Part of a small language model's weights.
Size: MLP 2048 SwiGLU, 138M parameters.
Architecture: rotary positions, untied embeddings.
Training: 804M tokens, 12264 steps.
Each number is 50 + 15 x the weight over its row's rms, rounded and kept within 0 to 99. Layers, rows and columns count from 0. The size before them is the row's rms in percent of the matrix's.

# layer 5 MLP down, 768x2048, rms 4.79e+04, rows 388-400, columns 0-255
099:32 72 26 43 53 46 46 63 43 66 34 46 45 29 29 65 10 49 40 66 28 45 29 56 66 55 52 58 48 36 57 69 63 55 64 46 52 45 94 35 66 59 30 20 65 70 54 62 47 40 80 30 65 14 62 32 51 28 42 47 46 37 25 45 49 44 60 50 49 60 54 44 63 65 42 53 39 65 42 35 54 47 58 63 40 33 49 56 39 50 36 27 22 30 50 65 52 52 40 50 55 58 61 36 74 63 52 42 65 60 46 63 57 62 53 29 77 46 56 32 60 59 56 64 57 58 40 68 47 44 26 45 35 65 56 47 76 30 38 46 50 38 50 47 34 55 43 41 39 30 75 38 36 42 51 66 59 28 43 45 52 64 48 43 34 56 54 45 29 51 47 56 45 58 36 74 71 74 22 65 53 35 55 46 50 41 86 61 45 84 25 52 38 28 53 82 62 66 60 88 40 51 55 54 19 51 31 41 55 15 57 39 33 44 40 53 32 70 65 66 36 68 38 62 18 48 52 52 69 69 18 65 50 35 58 39 45 38 58 48 29 58 56 41 47 60 41 69 50 51 41 65 45 60 69 39
101:27 56 74 66 67 42 48 38 38 47 36 56 58 62 33 83 82 19 43 85 66 35 63 36 59 47 50 71 39 62 04 60 76 39 61 54 10 51 38 54 41 56 57 44 27 35 53 45 45 55 77 32 50 47 55 53 69 59 56 41 42 71 21 62 42 59 31 61 37 67 53 54 48 55 61 54 34 54 57 24 41 57 46 40 52 39 43 36 50 81 35 37 36 51 22 63 68 50 61 36 55 46 35 42 61 52 37 51 61 29 40 48 60 15 48 46 26 71 63 08 99 56 39 46 75 04 40 78 58 49 35 37 69 58 61 54 73 65 55 55 51 44 71 55 47 39 65 50 40 64 48 39 48 74 09 44 54 54 53 54 37 26 45 31 67 56 49 49 58 42 44 42 41 33 51 52 67 54 34 52 65 53 35 65 50 51 32 45 37 54 27 40 67 60 44 50 40 60 75 38 38 53 48 53 23 56 42 36 49 67 83 32 42 45 38 48 37 25 53 09 31 67 59 44 57 73 85 45 45 55 52 65 58 66 69 60 39 50 40 48 41 52 35 35 60 36 84 37 45 39 50 49 30 50 53 45
095:65 69 63 65 39 39 41 30 59 60 48 56 54 30 61 69 87 68 47 47 72 54 47 60 47 60 57 33 41 45 60 58 63 68 75 60 46 53 53 39 45 72 60 49 82 41 50 30 35 36 25 30 52 50 53 78 66 58 57 61 55 63 32 59 27 36 31 29 49 35 60 62 48 42 66 47 46 50 54 64 52 71 31 37 35 45 65 54 76 55 27 44 66 30 44 40 53 55 45 46 65 32 32 30 48 37 67 75 55 61 19 71 34 20 44 19 44 39 52 35 82 42 24 50 48 28 64 57 62 45 66 72 45 46 43 61 56 53 45 33 52 42 63 49 28 54 74 59 49 56 48 36 66 78 44 83 64 57 48 79 46 50 56 61 50 65 27 42 27 50 56 70 34 58 50 42 35 62 42 53 31 41 58 23 46 44 69 34 46 27 77 44 68 49 56 57 63 58 38 41 39 53 44 09 47 46 48 33 67 26 38 29 48 48 36 42 23 59 34 52 44 56 58 88 63 58 53 47 57 51 56 67 38 55 69 48 45 54 58 59 41 83 56 34 41 47 53 28 49 84 41 53 56 70 51 44
099:68 16 64 46 45 63 73 27 49 43 31 70 50 53 55 42 38 42 46 29 12 53 71 62 42 40 60 62 67 73 56 49 63 53 54 72 75 41 33 40 93 47 31 62 35 43 41 45 51 71 58 53 60 61 70 40 39 23 38 45 67 39 55 57 51 50 65 23 31 54 54 59 49 63 36 62 42 54 60 80 73 47 39 65 66 32 30 48 40 30 26 70 50 48 46 31 55 33 46 63 48 62 24 51 40 69 52 69 43 48 60 66 23 55 53 68 61 39 54 70 68 49 16 56 47 29 71 32 52 41 47 31 58 51 71 62 50 46 62 45 45 40 46 50 15 51 50 50 52 34 79 60 51 30 80 27 57 51 48 55 56 40 28 38 56 36 12 31 54 81 62 62 28 59 30 19 63 29 26 48 42 65 54 25 62 71 51 39 54 58 60 50 78 60 40 61 77 35 34 43 51 41 72 52 46 68 55 38 15 57 26 47 52 59 67 59 46 39 60 56 65 47 56 25 55 38 42 41 49 60 53 86 82 69 67 37 17 47 33 25 68 28 22 44 51 54 79 52 68 63 58 59 50 38 63 53
097:46 64 62 44 65 61 27 46 46 67 51 34 75 58 62 58 50 38 69 48 44 54 67 11 40 85 66 80 66 41 59 67 63 62 62 80 38 39 46 37 29 54 62 18 49 41 52 55 45 34 67 26 32 48 55 57 49 45 32 34 53 49 74 51 45 62 87 40 46 24 52 57 46 60 49 45 32 46 46 35 61 26 81 54 47 58 69 59 59 50 44 56 19 50 69 71 22 67 49 58 27 34 50 59 58 35 38 62 62 34 66 41 39 41 38 55 38 36 60 60 41 28 51 49 42 33 69 55 43 27 64 55 30 50 58 62 49 48 60 55 25 29 51 37 50 57 55 47 64 49 59 59 52 43 57 36 52 37 15 41 54 71 17 37 47 44 19 69 71 79 53 54 56 39 46 34 43 75 46 54 45 73 45 62 35 38 21 64 38 66 30 57 42 27 82 45 59 22 48 25 54 71 30 53 51 36 57 30 30 63 40 41 64 49 62 53 42 23 76 48 56 23 43 51 49 49 32 40 46 27 37 51 42 39 53 51 49 40 72 71 39 38 35 78 58 53 82 57 57 56 56 62 62 31 48 31
102:38 28 63 24 19 76 56 54 95 38 54 46 86 40 47 82 55 35 54 45 66 43 64 52 24 61 42 34 44 36 34 36 44 38 26 39 64 49 37 64 63 53 46 55 53 48 72 62 50 55 47 64 62 63 61 62 50 70 32 72 46 70 29 51 40 56 48 46 47 49 44 21 60 39 47 34 38 51 40 50 50 18 29 60 56 65 58 20 49 59 45 35 30 62 73 67 40 51 55 81 50 36 42 63 61 91 53 51 40 26 58 47 19 74 51 25 73 61 63 44 53 68 72 52 33 61 53 41 52 44 57 36 45 64 49 39 15 26 39 24 77 60 44 45 44 85 43 40 48 60 30 39 33 49 66 49 79 59 65 37 65 27 83 46 46 51 45 50 48 29 51 28 38 49 19 50 27 62 26 48 58 44 42 35 50 36 62 52 38 68 62 75 26 49 21 50 53 84 47 47 57 62 56 47 50 79 47 71 53 42 73 66 41 36 27 72 29 46 61 50 66 68 61 57 65 55 59 43 47 56 44 31 16 51 64 56 68 33 59 29 35 61 27 46 52 46 37 33 64 67 43 24 35 78 63 75
098:70 37 40 80 24 65 61 34 63 51 48 35 28 44 54 56 52 34 69 19 41 29 45 46 57 53 43 68 74 68 65 63 54 38 32 65 42 39 51 53 39 29 43 54 30 34 69 28 30 62 30 65 44 42 78 21 80 56 42 33 57 65 55 38 35 70 49 32 74 55 63 64 65 39 72 59 70 33 34 43 67 60 42 74 52 49 55 50 58 67 45 32 58 54 39 58 48 37 49 65 45 63 53 38 34 62 52 42 71 40 53 46 60 73 55 29 24 48 57 49 66 63 57 49 40 59 33 34 65 59 72 45 62 66 43 60 89 32 63 67 47 55 63 36 55 43 62 36 37 50 65 59 12 27 45 61 40 33 39 54 56 50 24 58 42 29 59 71 37 42 36 37 50 38 29 66 59 24 61 61 76 40 45 62 63 03 49 68 61 80 40 36 75 52 48 62 52 30 28 09 40 47 47 72 73 59 37 52 40 22 62 60 65 70 44 64 91 35 57 55 59 35 60 51 54 50 26 69 23 46 56 60 25 68 52 52 36 58 48 29 42 60 34 60 61 49 60 48 44 68 50 48 25 64 32 49
099:32 62 32 37 62 57 47 68 35 28 33 65 54 18 51 39 70 86 28 38 59 55 51 37 49 59 48 76 29 48 47 71 50 40 72 74 43 59 43 79 64 75 23 37 52 37 42 49 37 59 54 35 33 58 44 37 63 73 49 51 31 40 47 26 50 60 51 54 49 29 38 33 41 34 62 76 43 30 48 52 38 74 72 51 42 49 64 63 38 41 23 60 43 28 54 51 36 39 59 35 74 51 46 61 75 55 50 73 62 13 62 40 59 43 55 61 41 45 68 65 64 37 32 57 77 63 63 65 80 53 43 56 34 61 52 72 34 81 48 51 64 55 63 52 28 34 60 85 48 18 20 38 41 44 38 47 45 63 70 47 51 44 66 51 59 49 42 48 50 78 43 54 48 31 16 44 56 58 46 52 41 43 60 70 46 60 53 54 71 36 44 48 69 57 66 59 52 27 76 56 54 63 50 58 32 50 53 62 38 41 55 69 47 65 30 38 38 48 51 38 59 17 57 55 29 38 40 46 40 53 69 52 49 51 59 69 45 44 43 39 82 21 28 59 32 48 58 48 32 63 57 52 44 57 57 10
101:80 52 51 41 32 54 60 63 53 60 44 66 56 53 40 61 50 59 66 57 63 44 73 46 32 73 49 54 46 59 53 50 32 47 53 67 47 39 51 29 24 43 51 71 53 69 59 70 61 48 53 34 37 47 64 48 48 61 61 32 46 88 29 82 67 57 48 47 72 62 35 25 38 49 43 23 71 42 64 44 39 32 66 73 49 87 51 81 48 67 87 60 51 49 58 71 37 45 52 37 59 70 34 38 65 45 76 76 10 59 40 33 90 85 53 57 55 24 41 52 44 62 45 20 44 36 50 66 58 47 41 57 41 66 99 20 61 68 52 58 56 63 48 44 60 64 80 51 67 44 34 40 79 62 19 24 50 50 65 61 72 45 47 51 45 51 72 52 44 28 53 37 67 45 22 50 56 49 77 49 70 58 47 32 43 54 29 47 40 51 41 39 58 50 49 54 51 54 35 40 43 57 58 50 61 36 57 38 56 66 45 39 75 52 36 67 61 58 60 44 35 36 58 39 33 53 46 32 51 57 83 70 19 49 61 41 52 56 43 56 40 56 41 46 49 49 53 52 57 46 24 44 23 47 37 40
099:62 66 63 38 40 47 64 51 71 48 73 40 17 63 42 60 64 38 48 50 52 45 44 40 81 46 43 55 50 49 53 60 48 17 58 57 66 49 59 38 52 30 82 47 50 65 72 53 49 47 42 39 43 37 57 71 49 43 72 59 54 40 15 67 63 44 39 88 77 44 42 48 34 67 54 65 49 44 50 52 40 32 82 42 58 59 50 55 34 46 27 35 65 42 70 63 33 81 42 47 50 33 48 68 21 50 53 78 58 16 26 66 33 51 31 47 51 77 35 37 43 54 26 41 51 48 34 35 46 44 41 40 40 36 28 55 64 69 52 35 58 38 61 62 84 44 37 54 49 27 46 48 60 48 65 54 48 50 40 42 48 78 49 59 67 49 27 75 28 60 71 55 39 59 25 44 55 47 44 39 47 40 41 63 58 57 28 47 80 47 99 26 80 42 55 32 37 40 60 35 52 21 56 74 41 57 79 36 25 29 64 51 50 49 44 48 50 36 50 46 51 33 48 44 34 36 44 74 51 62 71 51 51 70 65 56 33 44 62 55 61 45 40 44 33 67 65 64 47 54 60 26 37 39 61 41
101:67 19 75 50 51 39 33 47 55 55 48 49 49 74 36 26 32 57 50 15 91 46 44 42 70 59 50 60 61 38 34 63 64 54 42 39 65 47 35 49 41 58 38 51 51 60 64 40 29 52 53 77 74 55 67 35 47 49 53 35 76 63 30 28 63 31 42 73 55 69 24 70 73 39 50 37 34 82 49 45 50 46 50 64 75 61 54 65 65 66 33 49 44 52 75 69 34 42 53 31 65 75 54 24 50 27 31 52 58 58 70 50 53 32 53 57 72 43 66 49 42 49 43 54 49 51 33 59 75 27 55 34 53 48 47 43 26 37 78 49 73 26 32 73 47 35 52 44 48 40 54 72 23 41 55 54 89 38 36 41 69 68 65 38 75 38 51 72 46 62 66 60 46 38 26 46 21 44 69 63 51 54 48 35 49 48 30 50 46 66 40 24 34 59 49 45 48 49 45 60 28 53 24 19 90 54 45 33 48 42 61 79 35 38 58 46 66 57 50 49 61 52 54 52 35 46 53 66 36 47 49 52 26 43 64 71 51 41 49 36 16 32 49 42 49 69 68 18 86 37 85 48 83 57 35 50
099:54 08 46 37 62 72 72 63 45 43 66 49 49 47 63 59 60 34 74 58 63 52 56 65 38 37 53 66 16 49 48 61 58 27 40 48 39 75 30 63 58 65 45 29 57 72 52 40 50 60 45 40 26 47 49 62 43 49 63 76 45 49 31 40 46 31 35 60 66 75 48 30 44 38 61 69 91 21 60 54 73 39 76 34 18 42 50 42 61 59 67 58 31 58 40 52 55 58 48 66 29 47 52 65 49 64 38 84 47 59 44 51 73 34 67 40 20 48 41 83 33 29 18 28 73 45 48 38 72 37 59 39 72 75 48 48 49 45 65 29 67 45 82 51 39 38 49 54 60 59 48 38 68 52 60 32 66 57 53 30 73 43 47 55 44 46 39 59 60 45 65 46 57 63 43 39 55 60 24 26 47 64 64 41 57 73 49 17 73 55 66 44 73 31 54 43 66 44 48 65 34 37 31 43 52 16 70 57 33 49 46 78 67 44 45 55 69 60 36 51 61 49 55 70 31 65 46 56 46 64 52 44 67 80 57 28 34 49 54 42 68 61 50 30 64 71 62 47 49 37 66 57 39 45 73 14
098:64 55 54 43 18 30 54 44 40 41 41 74 42 56 72 80 78 24 48 29 22 47 46 56 32 37 43 35 22 72 48 86 38 50 38 42 46 64 70 56 25 44 65 16 48 47 59 44 43 49 63 41 36 52 40 30 45 34 25 81 40 56 56 37 46 68 62 34 65 44 41 34 17 35 65 46 26 39 57 61 51 73 67 66 72 68 58 34 34 57 61 41 89 37 34 51 68 51 30 55 35 35 42 53 43 22 48 44 58 37 75 59 51 60 63 57 26 27 11 47 71 70 46 42 36 42 48 56 48 22 48 24 46 60 62 47 49 68 73 32 32 47 40 38 47 75 49 55 20 52 45 22 37 48 56 45 51 25 60 50 47 49 31 58 68 70 75 59 51 36 72 40 61 49 26 32 41 29 42 74 43 48 56 36 56 99 39 48 78 56 63 47 74 47 46 65 66 53 67 33 64 36 57 17 68 67 63 73 16 55 40 40 37 51 41 48 64 77 44 23 40 54 63 59 32 60 44 54 34 60 43 55 33 50 65 47 48 48 60 67 51 71 43 40 66 50 30 57 50 56 74 48 40 49 58 51